{"n_kv_head": 4, "head_dim": 64, "rope_base": 6480.0, "init_std_up": 0.0201, "lr": 0.00452, "grad_clip": 0.5, "doc_mask": true}
Each number is 128 + 24 x the weight over its row's rms, rounded and kept within 0 to 255. Layers, rows and columns count from 0. The size above them is the row's rms in percent of the matrix's.

# layer 9 attention query, 256x192, rms 0.182, rows 100-127, columns 96-191
size [ 83 100  99  95 222 105  97  89  89  96 102  92  99  99  98  90  89  98  88  98  94  95 101  99  94  86 108 100]
[[151 110 142 108 152 138 145 127 135 102 121  99  91 134 120  84 116 163 110 103 124 105 168 109  81 123 124 116 140 122 141 122 147  84 174 137 159 117  90  94  87 118 139 142 100  93 159 176 150 136 122 146 147 126 127 143 188 134 144 108  79 179 159 113 108 140 139 112  92 150 116 139 125 126  85 168 146 142 131 133 121 145  96 140 134 109 128 116 141 166 102 107 142 132 155 121]
 [ 92  67 109 145 145 121 105 108 122 126 119 138 101 129 144 202 186 107  97 108  97 146 101 143 126 135 134 172  72 171 106 120 125 111 104 112  91 117 115 144 130 132 129 122 108 169 121 130 134  99 114 118 127 187 110 124 101 119 110 173 161 119 102 117 121 113 152 114 149 127 130 119 148 122 144 140 144 113 123 170 106 105 136 120 129 150 141 106 123  98 149 148 155 124 142  76]
 [150 152 126 110 123 114 124 141 136 106 131 131 132 134 149 164 101 131 149 129 127 114 164 126 105 108 122 104 117 137 136 129 168 124 119 133 153  90 100 146 167 136 116 124 165 122 110 129 104 156 112 156 153 111 165 157 111 161 172 109  77 110 128 145 173  92 143  97 113 137 156 109 116 139 131  92 156 114 124 127 182 119 134 160 117 108  94 187 118 153  85 172 140 151 103 157]
 [ 69 109 114 123 118 105 118 147 116  64 100  94 116 143 103 133 145 128 103 122 120 133 171 164 141 153  99 108 142 108 108 162 123 135  95 135 106 156 186 121 107  97 120 155 153 130 111  99 103  91  94 130 161 148 124 136 127 128 172 120 135 145 119 140 144 149 164 131 136 119 132 174 120 132 140  99 131 132 110 131 126 111 148 126 117 113 106 131  88  75 132  95 161  99 114 152]
 [ 94 164 120  99 132 142 140 149 160 114 155 100 142 115 145 146 146 119 150 130 113 130 115 119 190 114  94  93 161 118 158 157 129 106 149 106 147 108 165 115 143 120  76 133 141 112 122 117 142 118 174 118 132 108 122 110 165 117 126  63  74  86 139 141 167  99 153  97 132 126 103 122 132 129 127  88 107 141 118 136 119 122 126 129 119 110 126 152 182 124 133 147 111 170 109 141]
 [117 131 132  99  80 139 158 166 125 104 170  95 121 107 126 128 107 136 147 133 114 148 106 100 132 158  85 108 130 122 162 110 109  97 110 106 134 170 138 146 157 129  96 120 140 125 116 117 119  90 141 121 138  99 114  88 111 148 105 108  86  88 156 100 137 153  96 101 134 174 177 119 109 201 162 102 144 132 129 138 128 152 119 163 143 142 111 186 129 128 127 142 108 175 105 134]
 [ 95 126  96 118 154 173 151 153  98  82 104 129 113 156 136 167  85  95 121  97 169 145 140 109 144 101 108 142 121 136 132 116 149 125 126  93 124  96 145 134 130 114 121  97 133 141 107 105 122 116 111 146 135 129 152 106 116 121 144 154 150 185 108 129 144  94 139 153 130 142 106 135 173 108 129 126 103 162 128  74 138 215 145 155 106 136 162 156 112 128  83 156 137 114 143 149]
 [139  81 148 114 169 163  83 113 109 138 120  99 138 141 134 139 107 115 112  81 158 128 108 109 112 105 118 113 125 117 135 139 137 144 102 191 160 142 140 167 127 120 162 135  88  98 153 109  91 137 133 135 149 175 100 125 122  93 121  97 137 123 130 156 102 142 152 126 110 102 120 131 100 141 156  94 180 116 119 135 124 126 150 118 123 126 135 103 116 144 137 142 170 165 139  95]
 [156 120 128 166 130 115 129 129 170  93 124 129 103 130 140 165 150  77 118 127  82 147 111 138 168 168 181 145 109 119  92 120 133 136 169 137 138 141 128 113 138 132 131 149 116  87 149 136  99 122 132 133 156 150 144 125 108  75  91 141 136 107 122 119 115  98 188 105 133 117 128 117 129  84 122  94 121 142 106 131 104  86 110 155 128 137 111 122 129 134 109 152 162 139 164 101]
 [125 138 109 146 143 143 111 112 129 135 124 103 166 124 181 131 122 140 131 115  85 111 121 159 153 122  85  83  98 116 125 113 158 132 108 130 114 134 119 148  89 105 125 119 160  62 144 148 117 132 165  97  97 133 127 117 116 132 147  98  97  94 130 112 123 119 141 119 129 176 140 148  83 158  79 114 123 153 147 126 130 126 142 151 123 145 128 156 115 143 128 101 102 103 125 140]
 [ 99 140 108 150 125 131  90 162 142 116  91 138 149 144 191 133 120 118 166 133 140 133 116 151 135 114 151 157 148  77 161 132 111 106  77 129 135 124 122  92 121 131 172 146  88 101 117 137 154 127 124 131 154 138 157 122 142 127 160  92 107  93 111 144 163 127 106  96 141  77  86 134  69 141 102  95 128  53 150 125 100 119 138 167  96 112 148 168 130 141 148  94 128 118 135 128]
 [141 139 126 133 118  92 125  97 165 131 171 130 101 132 134 134 115 129 128 128 116 108  78 134 132 119  98 139 116 125 145 130  89 154 132 158 173  99 113  56 112 138 124 138  84 120  89 122  94 142 132 157 104 139 103 157 153 131 143 114 133 129 130 167 112 168 145 129 156  76 145 137 108 131 116  57 116 112 133 142  89 128 127  98 106 153 132 135 117 142 137 126 126 127 122 122]
 [113 137 125 130 148 135 153 102 112 140  88 194 136 138 183 135 123 119 128 200 134 110 209 169  97 163 120  91 130 153 132 148  64 105 141  88 158 162 118 134 164  93 137 136 130 146 149 153 137 134 147 120 165 100 109 132 117 143 134 160 118 143 117 101 127 125 132  98 147  95 111 146 122 119 113 117 141 178 127 143 148 127  97 109 128 124 148 130 112 124 117 131 141  89 134 167]
 [143 108 126 108 111 108 130 134 114 108 151 110 120 122 114 137 136 113 135 138  98  86 140 132 110 139 142 157 129 107 108 125 114 104 129 142 131 173 106 156 111 116 135 143 132 138 169  87 115 109 127 110  99 169 113 113 129 105 133 117 100 124 128 120 122 165 178 139 132 133 156 128 140 105 125 172 120 183 155 149  95 125  93 159  89 139 143 106 164 121 165 118 134 140 100 139]
 [119 178 137  71 139  70 168 159 144 122 151 134 100 125 125 126 126 120 156 134 129 118 133 133 121 156 171 155 137  93 181 158  97 133 170 135 103 145 170 121 130 118 146 152 163 110 123 131 148 161 146 113 161 124 129 167 117 117 137  81 114 109 129 169 122 150 108  87  74 114 121 129  77 169 120  94 128 104 149 128 147 157  82 133  78  96 153 151 102 129 133 116 131 156 102 124]
 [159 140 140  93 160 122 117 147 100 112 131 159 141 117  73 129 165 145 113 119  87 145 134 147 149 117 108  84  95 112 134 128 126  98 127 137 121 132 112 133 104 114 153 111 108 136 131 128 141 158 100 130 113 183  82 150 133 138 114 134 143 152 122 162  99 114 178 118 141  84 124 130 143 136 109 153 105 158  96 157 111 183 154 158 168 151 142  99 110 129 151  72 138 150 137 139]
 [129 118  84 122 144 142 130 115 142 136 155 128 143  98 155 142 153 146 112 109 141 138 134 137 140 117 124 105 124 105 103 128 131 139 137 180 137 128 107 113 112 130 150 135 131 114 143 153 122 150 155  93 114  98 110  76  63 101 140  85 170 144 188 106 131 107 131  89 107 113 147  98  77 127  62 122 113 129 148 126 119 121 172 133 101 138 166 126 125 123  96 123 175 120 149 144]
 [139 134 160 176 122 136 147 154  97 156 101 143 110 158 119 159 149 101 167 153 134  85 129 156 115 135 121 187 136 108 110 131 135 147 166 144 140 162 125 141 108 105 109 140 116 180 119 137 147 167 137 128 103 158 116 111 139 125 180 166 155 154  91 135 143 100 113 118 121 122 108 154 128 122 159 116 149  93 123 169 163 129 119 114 152 170 134 167 120  96 120 153 163 100 124 113]
 [133 106  84 114 150 112 153 104 121 113 122 146  95 123 132 104 118 137 127 130 178 153 113 121 128 134  97 120 104 150  78 177 105 177 147 119  89 125 151 142 110 135 104 141 120 104 138  96 135  99 114 117 134 125 176 139 116 159 150  93 149 123 142 120 149  91 114 127 135 173 126 110 110  91 106 127  98 176 120 140 144 150 174 125 117 208 143 147 149 131  98 130 154  94 119 112]
 [115 162  76 144 128 126 116  96 130 121 139 123 127 130  91 182 131  94 121  84 109 119 127 158 154 125 119 108 161 136 123 170 143 110 131 145 152 109 132 127 151 104 128 153  39 162  97 109 120 147 125 153 100 115 159 142 144 156 107 128 164 163 135 105 142 143  99 110  97 114 158  88 118 126 112 140 125  84 154 157 147 120 138 125 135  99  94 117 119 124 121 105 109 129 107 165]
 [151  98 105 114 175 157 133 103  72 117 114 107  84 157 110 114 110 136 108 122 143 179 151 138 137 108 127 121 137 123 138  75 132 149 120 134 144 133 137 122 114 129 121 116 129  58 124 137 135 183 124 126 118 142 193 124 151 147 104 148 137 160 140  98  81 140 112  96 123 152 134 108 108 151 132 117 144 173 133  72 108 140  79 125 117  86 161 109 122 153 122 145 126 129 112 135]
 [111 143 125 133 133 115  90 119 148 115 185 101 122 111 133 139 145 125 112 148 137 110 169  94 136 128 111 145 165 140 135 144  93 169  80  96 145  68 151 114 101 124 132  93 129 150 127 124  78 112 124 123 147 172 135 148 139 158 133 115 140  92 153 112 155 128  98 155 143 103 122 126 126 115 144 137 155 120 147 168 136 136 132 136 128 115  99 128 145 114 145 142  86 105 115 144]
 [120 151 122 203 129 141 125  72 147 120 134 174 131 134 135 118 115 180 105 127 124 135 119 104 128 121 121 125 114 154 145  96 150  97 141 108  57 100  91 121 109 157 124 144 151 153 161 169 146 137 148 132 138 139 113 135 134 198 101 136 169 142 102 140 134 180 130 118 126 151 151 111 139 132 132 124 168 143 147  52 114 130 106 121 128 106  93 120  97 159 135 109 123 120 133 125]
 [ 78 181 104 129 143 143 138 159 108 149 164  94 139 132 122 129 122 100  93 109 148  98 156 102 107 165 157 101 157 129 140 141 102 136 102 128 156 114 177 131 152 118 161 109 117 135 128  90 118 108 121 122 135 101 160  95 157 105 149 142 128 111 138 124 116 142  92 137 162 107 148 153 155 111 103 114 111 132 103 115 151 138 126 158 148 136 172 108 130  75 147 142  53 116 153 182]
 [140 123 119 117 139 127 152  86 100 115 112 120 144  84 103 122 144 129 136 118 131 163 167 110 143 146 145 127 143 156 107 132 123 141 119 149 172 146 171 141 118 136 130 177 121  71  91  88 127 127 128 156 146 140 186 147 126  91 121  93 121 145 136 119 135 118 148 109 140 115 109 135  89 118  99 132 120 201 137 127 133 101 120 128 155 109 116 148 155 133  97  77 141 146 138 125]
 [149 136 132 115  82 113 109  85 117 139 129 102 150 128  94 135 143 152 130  78 100 137 129 132  84 100 131  92  95 137 135 126 186 124 122 126 159 123 118 136 198 128 151 145 130 160 134 138 110 170 131 129 134 161 133 131 134 150 160 117 107 154 139 198  93 138 130 142 102 117 142 131 154 138  86 166 141 121 139  87 103 129 136 142 116 159  80 103 114  94 110 126 135 119 114 128]
 [ 87 129 139 128  56 147 123 160 115 158 127  96 198 155 151 121 148 129  80 113 106 138 166 136 120 147  90 110 124 126 152 110 144 111  91 111 144 122 114 151 166 104 150 144 119  81  97 112 125 117 124 118 179 128 155  91  93 102 155 132 124 119 139 148 119 139  98 102 145 109 135 140  91 190 147 136 110 166 115 103 136 107 142 121 151 131 129 130 111 133 129  99 110 140 132 165]
 [130 121 122 128  91  88 122 119 135 163 116 149 169 134 140  93 123 110  88 146 138 160  94 132 135 144 147 144 147 116 138 118 125 104 104 123 109 126 110 116 123 133 121 165  86 134 116 142 104 127 118 122 102 130 119 154 111 141 131 136 136 108 127  96 107 129 142 134 176  61 126 165 136 129 139 169  79 120 121 148 100 102 103 133 126 106 122 147 120 134 114 121 127 115 122 151]]
# layer 9 attention key, 256x192, rms 0.157, rows 100-127, columns 96-191
size [ 82  81  85  80  70  84  89  80  88  85  93  81  84  84  76  81  89  85  81  77  81  86  83  78  85  74  79  88]
[[123 117 138 115  84 123 107 140  96 122 147 138 115 136 125 142 103 160 129 129 115  90 108 158 160 142 152 137 132 107 130 159 113 112 118  97 100 125 106 120  91  97 109 117  98 129 131 114  97  99  96 146 106 182 143 141 125 127 132 144 117 106 110 103 112 107 106 137 164 113 125 164 114 112  77 136  99 133 128 152 151 153 126 125 132 152 149 163  93 106 190 120 146 123 109 134]
 [117 128 119 173 114 114  90 145  70 122 109 140 112 146 108  96 134 164 136 142 143 170 110  93 138 115 124 130 123 150 155 100 149 138 132 123 115 126 158 138  99 153 113 153 132 140 163 164 146 149 108 126 125 121 147 151 120 137 122 144 187 140 142 158 131  93 122 118 112 122 115 107 117  98 160  89 155 139 115 108 133 109 109  99  99 127  88 119  97 181 110 124 144 169 139 135]
 [157 150 162 104 158 150  85  97  95 121 140 110 179 122 101 124 148 104 150 135 104 144 127 153 144 158 136 139 164 157 136 173 106 149  96 150 138 140 132 149  87 141 100 138 152 104 110 118 131 136  76 120 101 140 120 185 109 107  89 159 114  85 100  82 157 131 165 124 143 133 103 109 119 108 106 148 141 122 175 112 118 123  90 135 138 147 136  98 130 171 132 108 150 121  90 125]
 [147  93 125 152 112 115 113 105 118  81 147 124  86  99 131 103 103 151 113  91 137  73 140 138 125 126  96 140 173 145 100 155 142  94  94 119  94 159 104 137 142 162 106  98 129 148 119 164 115 144 116 131 133 157  62 140 128 153  97 165 136 133 113 152 154  97 109 121 154 125 120 124 176 118 136 130 139 143 133 103 117 133 124 134 160 147  99 138 134 106 122 103 128 160 121  94]
 [120 125 129 155 138 140 121  99 136 136 140 115 151 121 163 145 130 121 141  99  89 139  77 133 185 116 105 170 174 144 151 122 111 178 114  56 102 132 114 157 134 124 136 155 125 120 165 144 194 123 126 134 107 109 114 160 144 185 110 127 135 142 148 109 131 125 122 121  93 121 150 120 142 121 141 145 117 126 155 131 140 129 161 148 146 132  96 136  93 146 167 124 125 136 126 160]
 [127 135 127 118 199 109 130 129  81 166 144 141 205 106 158 143 124 104 131 129 142 116 115 145 165 127 108 135 164 149 179 140  87 128 123 114 142  91 149  96 124 177 195 116 124 125 150 129 140 140 124  94 125 110 119  78 137 161 124 131  78 136 125 102 101 136 143  96 119 149 127 139 150 128 133 124 112 125 178 123  83 128 131 134 116 118 107 138 130 157  83 134 162  87 142 107]
 [123 113 120 151 102  95 131 130 165 116 163 120 141  90 166 125 112 101 107 113 157 160 115 108  94  96  99 136 123 173 182 104 145 104 166  98 138 118 112 152 105 116 102  91 123 113 130 121 103 109 116 119 107 130 136 103 134 101 133 121 166  91 162 110 137 126 129 118 126 113 121 140 160  97 121 124  86 141  96 125 141 106 160 121 112 156 142 110  93 152 154 158 122 135 129  99]
 [122 109  91 139 106 126 157 151  93  86  90 139 141 132 124 142 163 109 170 110 124 132 109 154 101 122 149 117 138 170 112 183 108 131 148 154 139 125 130 119 138 129 125 120 106  85 131 121 141 114 139 169 160 118 162 168  97 171 126 118  91 169 115 123 120  92 109  91 138 156 166 111 157 125 116 128  80 178  83 100 163 151 101 132 128 153 115 115 112 135 179  79 135 113 129 122]
 [142 105 113 124  94 155 153 147  89 106  89 121 182 145 118 130 112 155 162 146 112 140 105 166 105 159 136 135 131 144 124 109 200 170 100 160 169 128 143 186 140 128 124 123 142 103 135 142 137 145 119 142  86 138 189 171 109 102 123 193 148 144 124  99 124 124 150 161 148 118 113 124 174 128  88 140 130 123 124 127 152  88  85 144 128 138 128 142 192 103 106 123 129 135 133 125]
 [145 150 133 123 102 151 111  71 157 148 110 111 134 113 105 126 126 139 144 130 115 140 145 162 152 109 121  97 212 119 113 156 136 104 154 120 148  95 156 144  95 100 101 148 117 113  92 124  93 143 147 105 175 124 120 160 110  91  94 110  94 141 130 126 118 141 110 128 133 159 100 130 134 111 126 135 126 102 128  82 175 178 103 134  93 156 106 116 147 122 152 113 122 119 131 147]
 [161 144 103 168  87 154 114 138 144 147 148 107  98 137 134 134 127 145 111  92 166 120 104 121 105 125 109 131 146 113 143 122  79 168 130 161 166 174 167 113 114 136 126 127 100  98 109 137 150 136 144 141 170 105 109 160 166  97 124 125 120 152 108 155 132 145 104 106  97 111  96 144 137 112 124 147 137 143 135 104 165 140 165 122 160 104 158 147 101 131 123  96 124 118 124 124]
 [155 110 109 130 114 105  84 140 153 132 124 124 118 142 133 121  88 125 103 102 116 113 115 115 109 110 127 130 110 126 120 164 128 143 120 152 133 103 118  84 121 115 159 112 144 115 137  92 152 148 118 157 133 151 114 169 135 122 106 108 153 137 135 119 157 132 110 140  76 122 135 127 149 163 128 160 181 103 116 103 139 166 150 148 150 151 105 106 188 148 120  93 153 109 132 165]
 [144 143 146 118  96 131 133  89  92 128 125 124  59  94 114 126 112 129 121 148 136 132 134 129 133 137 155 118 108 109 122 171 155  99 121 136 128 185 103 179 110 116  95 155 179 107 161 111 147 141 162  99 123 117 142 105 133 157  95 152 108 142  93 116 127 160 137 101 158 102 179  85 131 114  96  98 137 110  98 109 115 123 116  98 136  82 177 114 109 151 121 156 148 103 123 107]
 [112 131  94 119 101 115 106 129 130 106 112 119  92 144 121 118 109 168 133 171  84 125 111 152 147 146 141 119 133 126 144 131 129 120 132 148 146 131 180 141  69 123 145 106 118 123 167 125 111 122 132  98 135 153 144 139 112  76 151 123 126 133 132 156  82 153 124 128 154 126 143 148 149 129 188 135 170 141 126 179 136 152 102 104 145 159 107 117 114  91  92 195 147 129 141 110]
 [103 123 126 113 139 109 142 168 132 134 138 101 121 149 136 100 142 120 124 127 139  42 121 136 135 147 122 136 177 139  83 116 121 106 145 181 139 154 160  72 170 106 113 106 143  98 124 128 163 164  81 122 154 139 127  80 156 109 133  93 112  92 124 150 103 150 112 133 151 159  84 146 111 138 122 170 122 123 154 125  96 100 129 101 160 112 135 125 113 171 120 159  88  96 143 131]
 [ 98 135 127  87 141 136 108 117  87 151 139  70 133 100 133 155 138 150 168 111 118  99 149 121 162  86  96 119 104 148 116 141 140 129 163 127 150 153 146 149 123 125 166 129 169 148 100 140 116 156  81 110 130 109 143 131 160 136 104 116  99 168 137 179 113 131 162 121 117 168 120 115 147 140 131 128 143 115 154 131 113 115 116 157  75 125 102  99 152 117 131 157 131 137 144 133]
 [155 127 117 124  93 153 125 177 122 140 109 133 142 117 168 126 131 128 132  94 103  96 126 169 121 132 104  75 124 142 123 108 145 113 169 151 107 116  99 119 129 143 138 155 141 155 106 150 158 145 180 130 140 115 144 163 147 123 110 127 106  96 146  80  93 125 133 139 113 113 199 124 142  92  88 109 161  88 131 106 140 167  99 193 131 141 104 133 107 128 107 109 119 107 104 154]
 [ 99 136 122 132 126 132 175 149 167 116 119 131 118 141 118  98 103  84 133 147 115 146 108 119 121 180 135 150 134  99 159 119 124  98 116 104 158  94  90  90 137 117 126 107  96 147 108 148 130 149 144 129 129 140 124  64 125 169 108 113 123 124  80 146 159 145 121 165 123 139 158 156 123  91 130 168 133 112 135 157 126 125 121 109 149 112 126 170 147  95 127 126 128 113 111  92]
 [131 153 122 217 143 134 118 126 119 144 146 157 130 140 186 137  96 152 139  96 137 114 140 134 140 151 106 152 126 127 108 133 102 112 133 103 119 112 128 132 145 152 124 134 115 122 129 160 133  92 142 165 118 101 109 176 134 186 123 145 123 145 106 104  84 114 155 123  88 156 149 124 150 117 168 153 125 110 127 142  98 141 126 141 144 104 151 146 133 103 137 142 148 145 120 140]
 [164 143 104 109 159  92 144  71  78 160 157 100 127 131 119 164 102 156 158 155 106 133 169 112  96 147  63 100 137 157  89 120 195 111 142 113  99 173 123 131 121 155 163 158 111 149 134 142 134 126 165 139 111 141 110 120  88 140 100 149 135 115 104 113 120  95 127 153 116 120 153 150 121 148 142 132 135 141 171 136 144 109 152 150 137 134 105  94  91  84 119  87 135 108 123 127]
 [119 121 118 142 128  79 127 124 130  78 123 116 118 149 138 154 102  99 123  66 125  96 119 145 126  95 149 130 167 156 147  87 135  89 133  83 142 128 138 125 169 129 113 138 128  94 107 119  80  95 164 127 130 145 146  94 102 138 161 127  95 135 107 142 114 117 123 109 111 142 144 155 127 204  91 161  97  99 120 126 172 132 141 122 110 120 120 150 144 134 137 137 100 162 153 113]
 [143 101  97  88 150 110 109 108 146 138 124 154 148 119 124 107  82  90 105 124  90 146 157 103 100 143 155 133 113  77  94 152  68  97 115 139 115 129 146 147 125 120 148  94 102 100 134 150  91 126 108 104 160 119 133 135  92 127 144 110 166 129 154 151 156 153 172 148 153 151  85 103 113 129 165 114 158 130 140 119 121 145 143 152 127 140 128 143 127  96 155 112 116 137 125 154]
 [128 122 115 166 121 123 137  97 101 157 118 149  97 116 128 145 171 150 111 165 130 147 137 151  92 114 132 136 149 109 129 131 121 155 100 127 127 139  87 198 107 103  70 176  88 126 121 147 128  98 109  90 124 106 124 171 106 128 107 133 144 175 158 135 136 101 176 107  95 132 111  99 115 130 103 155 136 122 113 104 167 120 143 158 124 132 155 111 118 122 104 120 159 106 121 169]
 [137 134 114 107 139 149 144 145 145 128 141 179 115 101 124 161 111 145 105 107 146 115 145 119 127  95 145 142  93 155 162 116 143  75 116 111 159  94 109 162 140 153 112  58 138 122 142 118 114 126 151 133 123 162 177 113  97 133 151 139 136 147 127 121  96 177 106 133 138 135 129 124 171 211 153  88 133 123 109 119 121 116 106 124 139 132 153 147 116 123 145 146 109 127 126 131]
 [131 120 138 111 137 133 156 126 150 115 173 103  83 151 152 174 123 121 127  84 116 104 106 132 128 115 107 137 101 131 105 131 124 107 174 113 101 152 174 111 121 110 122 182 136 149 132 110 154 100 151 140  92 126 124 138 154 117 140 130 127 158 137 140 145 116 132 112 104 127 147 152 141 152 159 150 154 144 105 165  80 139 119 170 158 126 142  87 157 149 130 116 122 159 131  88]
 [ 88 113 126 107  92 134 119 121 189 121 150 111 185 144 142 104  85 169 137 147 124 122 115 155 136 133 123 128 179 160 145 110 114 126 137 126 139 147 126  95 118  94  63 105 116 105 150 109 159 158 104 111 133 174 115 135 124 143 118 130 124 118 144 166 138 127  84 139 160  86 141 131 146 155 170 106  67 135 116 131 144 134 116 129 106 176 122 139 109 107 129  97 138 146 138 137]
 [149 165 168 153 163 117 124 137 131 141 126 139  92 124 148 177 122 183 134  95 141 103 127 139 166 108 113  99 158 152 128 111 116  93  98 105 115 130 152 106 112 165 152 123 146  87 105 101  87 112 149 141 130 115 137 114 138 145 109 143  84 155  79 147 140 111  96 104 152 156 128 159 135 144 126 101 145 141 136 104  99 104 140 118 138 142 126 143 150 117  97 126 123 122 113  96]
 [161  91  93 132 121 120 113 111 150 118 123 150 104 101 122 140 106 121 133 101 145 114 148 115  95 123 123 165 117 152 146 127 137 130 112 193 132 158 111 133 126 182 145 158 165 132 148 117 183 141 175 116  65 121 142 143 112 115 157 132  84 152 104 126 132 119 164 119 126 110 158 114 120 148 146  73 108 138 109 128 110 108 172 130 114  94 134 120 128 128 106 130  90 150 122 103]]
# layer 9 attention value, 256x192, rms 0.16, rows 64-71, columns 96-191
size [ 78  80  77  67  87  85  79  73]
[[148 116 123 141  97  99 158 135 146 138 120 102 133 173 127 107  94 146 175 130 116 127 138 145 112 115 128 124  92 130  98 124 186 105 149  54 127  80 135 113 115 125 143 123 141 144 168  80 154 182  94 184 133  98 116 128  84 117 114 135 169 148 140 143 107 118  78 107 112 112 128 117 109 154 119 119 135 107 135 122 122 148 120 139 127 128 120 107 118 147 153 120 106 114 121  77]
 [105 126 162 159 119 130 135  96 171 109 121 114 133 139 134 150 138 173  77 118 137 146 144 130 146 111 100  78  58 125 116 164  80 131 115 126 111 159 107 135 142 175 135 134 116 114 147 136 106 163 116 189  92 172 173 106 124  94 147 143 161 122  89  99 149 126 145 173 126 131 135 111 148 150 156 132 130 124 119 108 147 122 100 139  97 128 116  94 127 131  92 151 111 117 124 108]
 [125  99 137 116 135 144  86 131  93  82 138 144 109  83  99 123 166 100 114 119 151  96 103  94 135 136 135  82 153 131 160 123  76 133 163 148 179  98 159 141 105 127 144 107 114 127 137 168 171 141  93 114 156 155 127  97 126 141 107 156 121 137 101 105 135 182  99 142 150 149 153 129 144 112 140 110 162 105 125 163 145 114 126 148 138 113 104  81 159  96 113 127 133 118 126 114]
 [115 129  85 149 129 136 133 149 126 120  91 131 150 176 155 153 127 152 158 139 139  83 134 149 131 120 113 138 136 145  88 113 137 140 102 163 129  98 135 142  95 116 152 108 137 122 109 148 117 130 130 104 126 153 131 168 129 149 166  73 120 153  97 127 132  95 171 142 103 103 114 110  79 116 108 144 148 149 157 138 137 137 149 124  82 143 117 164 168 110 162 162 113  89 159 147]
 [183 116 107 174 147 121 137  99 130  84 112 102 152 135 125 115 116 140 130 148 150 104 118 168 134 173 116 149 123 117 106 107 190  75 163  82 104 116 143 126  94  67 121 110 117  98 155 107 105 166 119 134 126 128 122 126 132 149 125 130 145 137 122  98 129  68 142 122 112 111 107 118 136 141 123 130 133 105 115 120 147 150 152 176 112 134  89 156 127 122 152 153 132 115 180 121]
 [192 120  89 113 156 150 122 120 102 150  82  82 104 117 117 141 126 132 126 151 162 130 119  93 130 112 154 123 137 127 161 175 118 119 114 105 150 142  99 113 143 117 151 136  99 117 129 116  84 151 120 166 143 101 113 123 128 115  94 134 160 144 131 185 127 103 146 104 110 143  81 112 118 165  89 114 108 111 134 108 125 157 122 154 124 132 150 149 102 106 147 147 122 166 155 179]
 [119 127 156 150 128 143 137 182 141 131 113 120 143 143  78 120 127 108 155 109 127 111 142 150 137  98 128 127 122  90 160 143 127 139  84 128 119  93 121 112 111 123 134 134 109 131 172 135 136  96 150  96 144 140 132 154 137 136  74 108 140 150 127 102 134 124 135 112 168 146 106 145 128  69 172 111 158 117  91 115 140 126  88 102 160 126 116 146 151 146 119 170 133 160 121 107]
 [149 140 124 132 114 110 131 151 129 127 117 135 110  67 139 137 126 114 154 138 146 177 146 145 165 156 137 116 132 154  78 170 135 127 128 146 133 105 144 123 164 124 108 106 166  87 113 130 136 120 109 127 102 125 111 139  77  98 125 159  98 151 150 117 139 156  91  87 127 131 124 102 136 141 129  76 120  94 106 127 100 149 148 138 160  63 133 130 133 135 137 111  72 133 130 110]]
# layer 9 attention output (transposed), 256x192, rms 0.148, rows 64-71, columns 96-191
size [ 79  87  71  66  82  85  78  71]
[[119 147 137 102 141 118 144 153 149 120 156 102 131  79 102 109 153 144 126 105 161 114 128  82 103 130 183 113  76 101 174 115 117 106 135 101 152 118 153 106 102 106 147 132 153  95 114 133 109 154 146  81 136 129 134  77 129 134 103  78  79 133 116 130 160 128  91 134 133 112 115 144 164 128  97 102 136 126 112  98 112 134 114 100 113 141 120 144 135 136 109 136 126 200 134 141]
 [122 144 116 113 174 126 117 150  66 117 106 132  99 109  84  74  99 128 150 141 155  57 148 137 145 109 124 140 124 157 163 122 161 125 139  94 111 121 140 112 113  90 116 116  99  96 149 126 140 137 131 117 144 102 124 145 111 154  83 109  66 124 117 160 101 101  84  84 127 135 124 139 115 168 118 104 160 138 157  83 153 122 139 135 130 122 107 106 106 133 141 108 136 157 124 105]
 [148 165 104 139  93 114 116 106 134 159 132 145 135 125 124 151 110 102 111 165 122 145 129 142 159 108 118 154 117 145  95 158 171 143 104 164  65 132 131 122 128 113 103 147 126 135 147 110 112  83 168  81 133 111 128 154 133 100 115  99 111 103 187 140  97 127 178 102 119 118 136 114 127 134 150 115  96 138 183  77 130 137 104 160 133 119 157 151  92 135 168 127 139 127 136 122]
 [115 152 114  97 135  81 128 151 135  88 176 118 145 138 117  91 119 101 138 117  92 121 115 143  99 168 122 140 172 128 158 149 104 141 120  98 123 129 170 131 129 156 104 132 152  96 119 100 147  96 142 122 135 121 137  95 106 131 126 162 118 122 113  79 114 135 105 106 186 157 131 118 124 151 150 143 111 124 100 160  97 134 153 140  92 118 124  97 168 174 124 123  80 118 105 123]
 [121 134  98 102 101 133 130 145 154 129 145 152  81  96 134 112 169 106 122 128 115 112 106 113  92 114 200 143 106 126 136 137  50 169 154 107 151 107 172 151 101 137 148 111 159 119 149 103 136 125 155  99 133 133 164 110 135 114 143 130  84 141 115 164 122 119 132 117 195 112 132 131 119 137 120 111 135 122 136  91 109 146  92 130  95 122 173 109 140 157 148 107  70 134  95 125]
 [106 117 161 152  96 130 133 120 139 137 130 121 127 116 166  71 121 150 114  95 127 137 157 130  76 131 151 135 155 107 117 142 108 130 148 154 149 118 164 137 160 156 135 121 148 166 119 111 131 136 157 137 136 149 149 130 143 159 180 145 100 139 127 110 138 158 135 133 108 132 121 137 113 148 149  87 157 165 156 143 165 130 177 125 153 148 127 127 104 103 135 157 114 129 139  92]
 [121 162  75 118 174 142  72 145  99  94 134 139 146 103 154 156 123 156 135 146 142 130 135 146 206 119 107 144 122 201 121 139 152 139 148 164 122 139 161 121 118 161 130 143 134 116 145  80 117 153 136 120  86 160 143 121 103  93 161 155 139 120 100 134 164 150 130  97 103 105 104 106 116 125 123 136 111 140 166 150 138 110  99 123 149  92 121 140 120 134 173 160 108 108 123 136]
 [146  85 152 152 100 154 149 117 109  95 165  85 123 182 120 129 124 107 113 116 127 109 126 135 108 118 102 117 143 121 102 130 132 121  86 139  51 160 148 118 142 146 138 169 108 136 191 130 108 158  91 109 131  99  68 106 107  96  87 121 129  99  98 103  95 142 155 118 127 116 147 103  96 166 168 166 122 128 137 111 106 102 102 127 121 144 110 120 119  96 173 132 128 107 103 115]]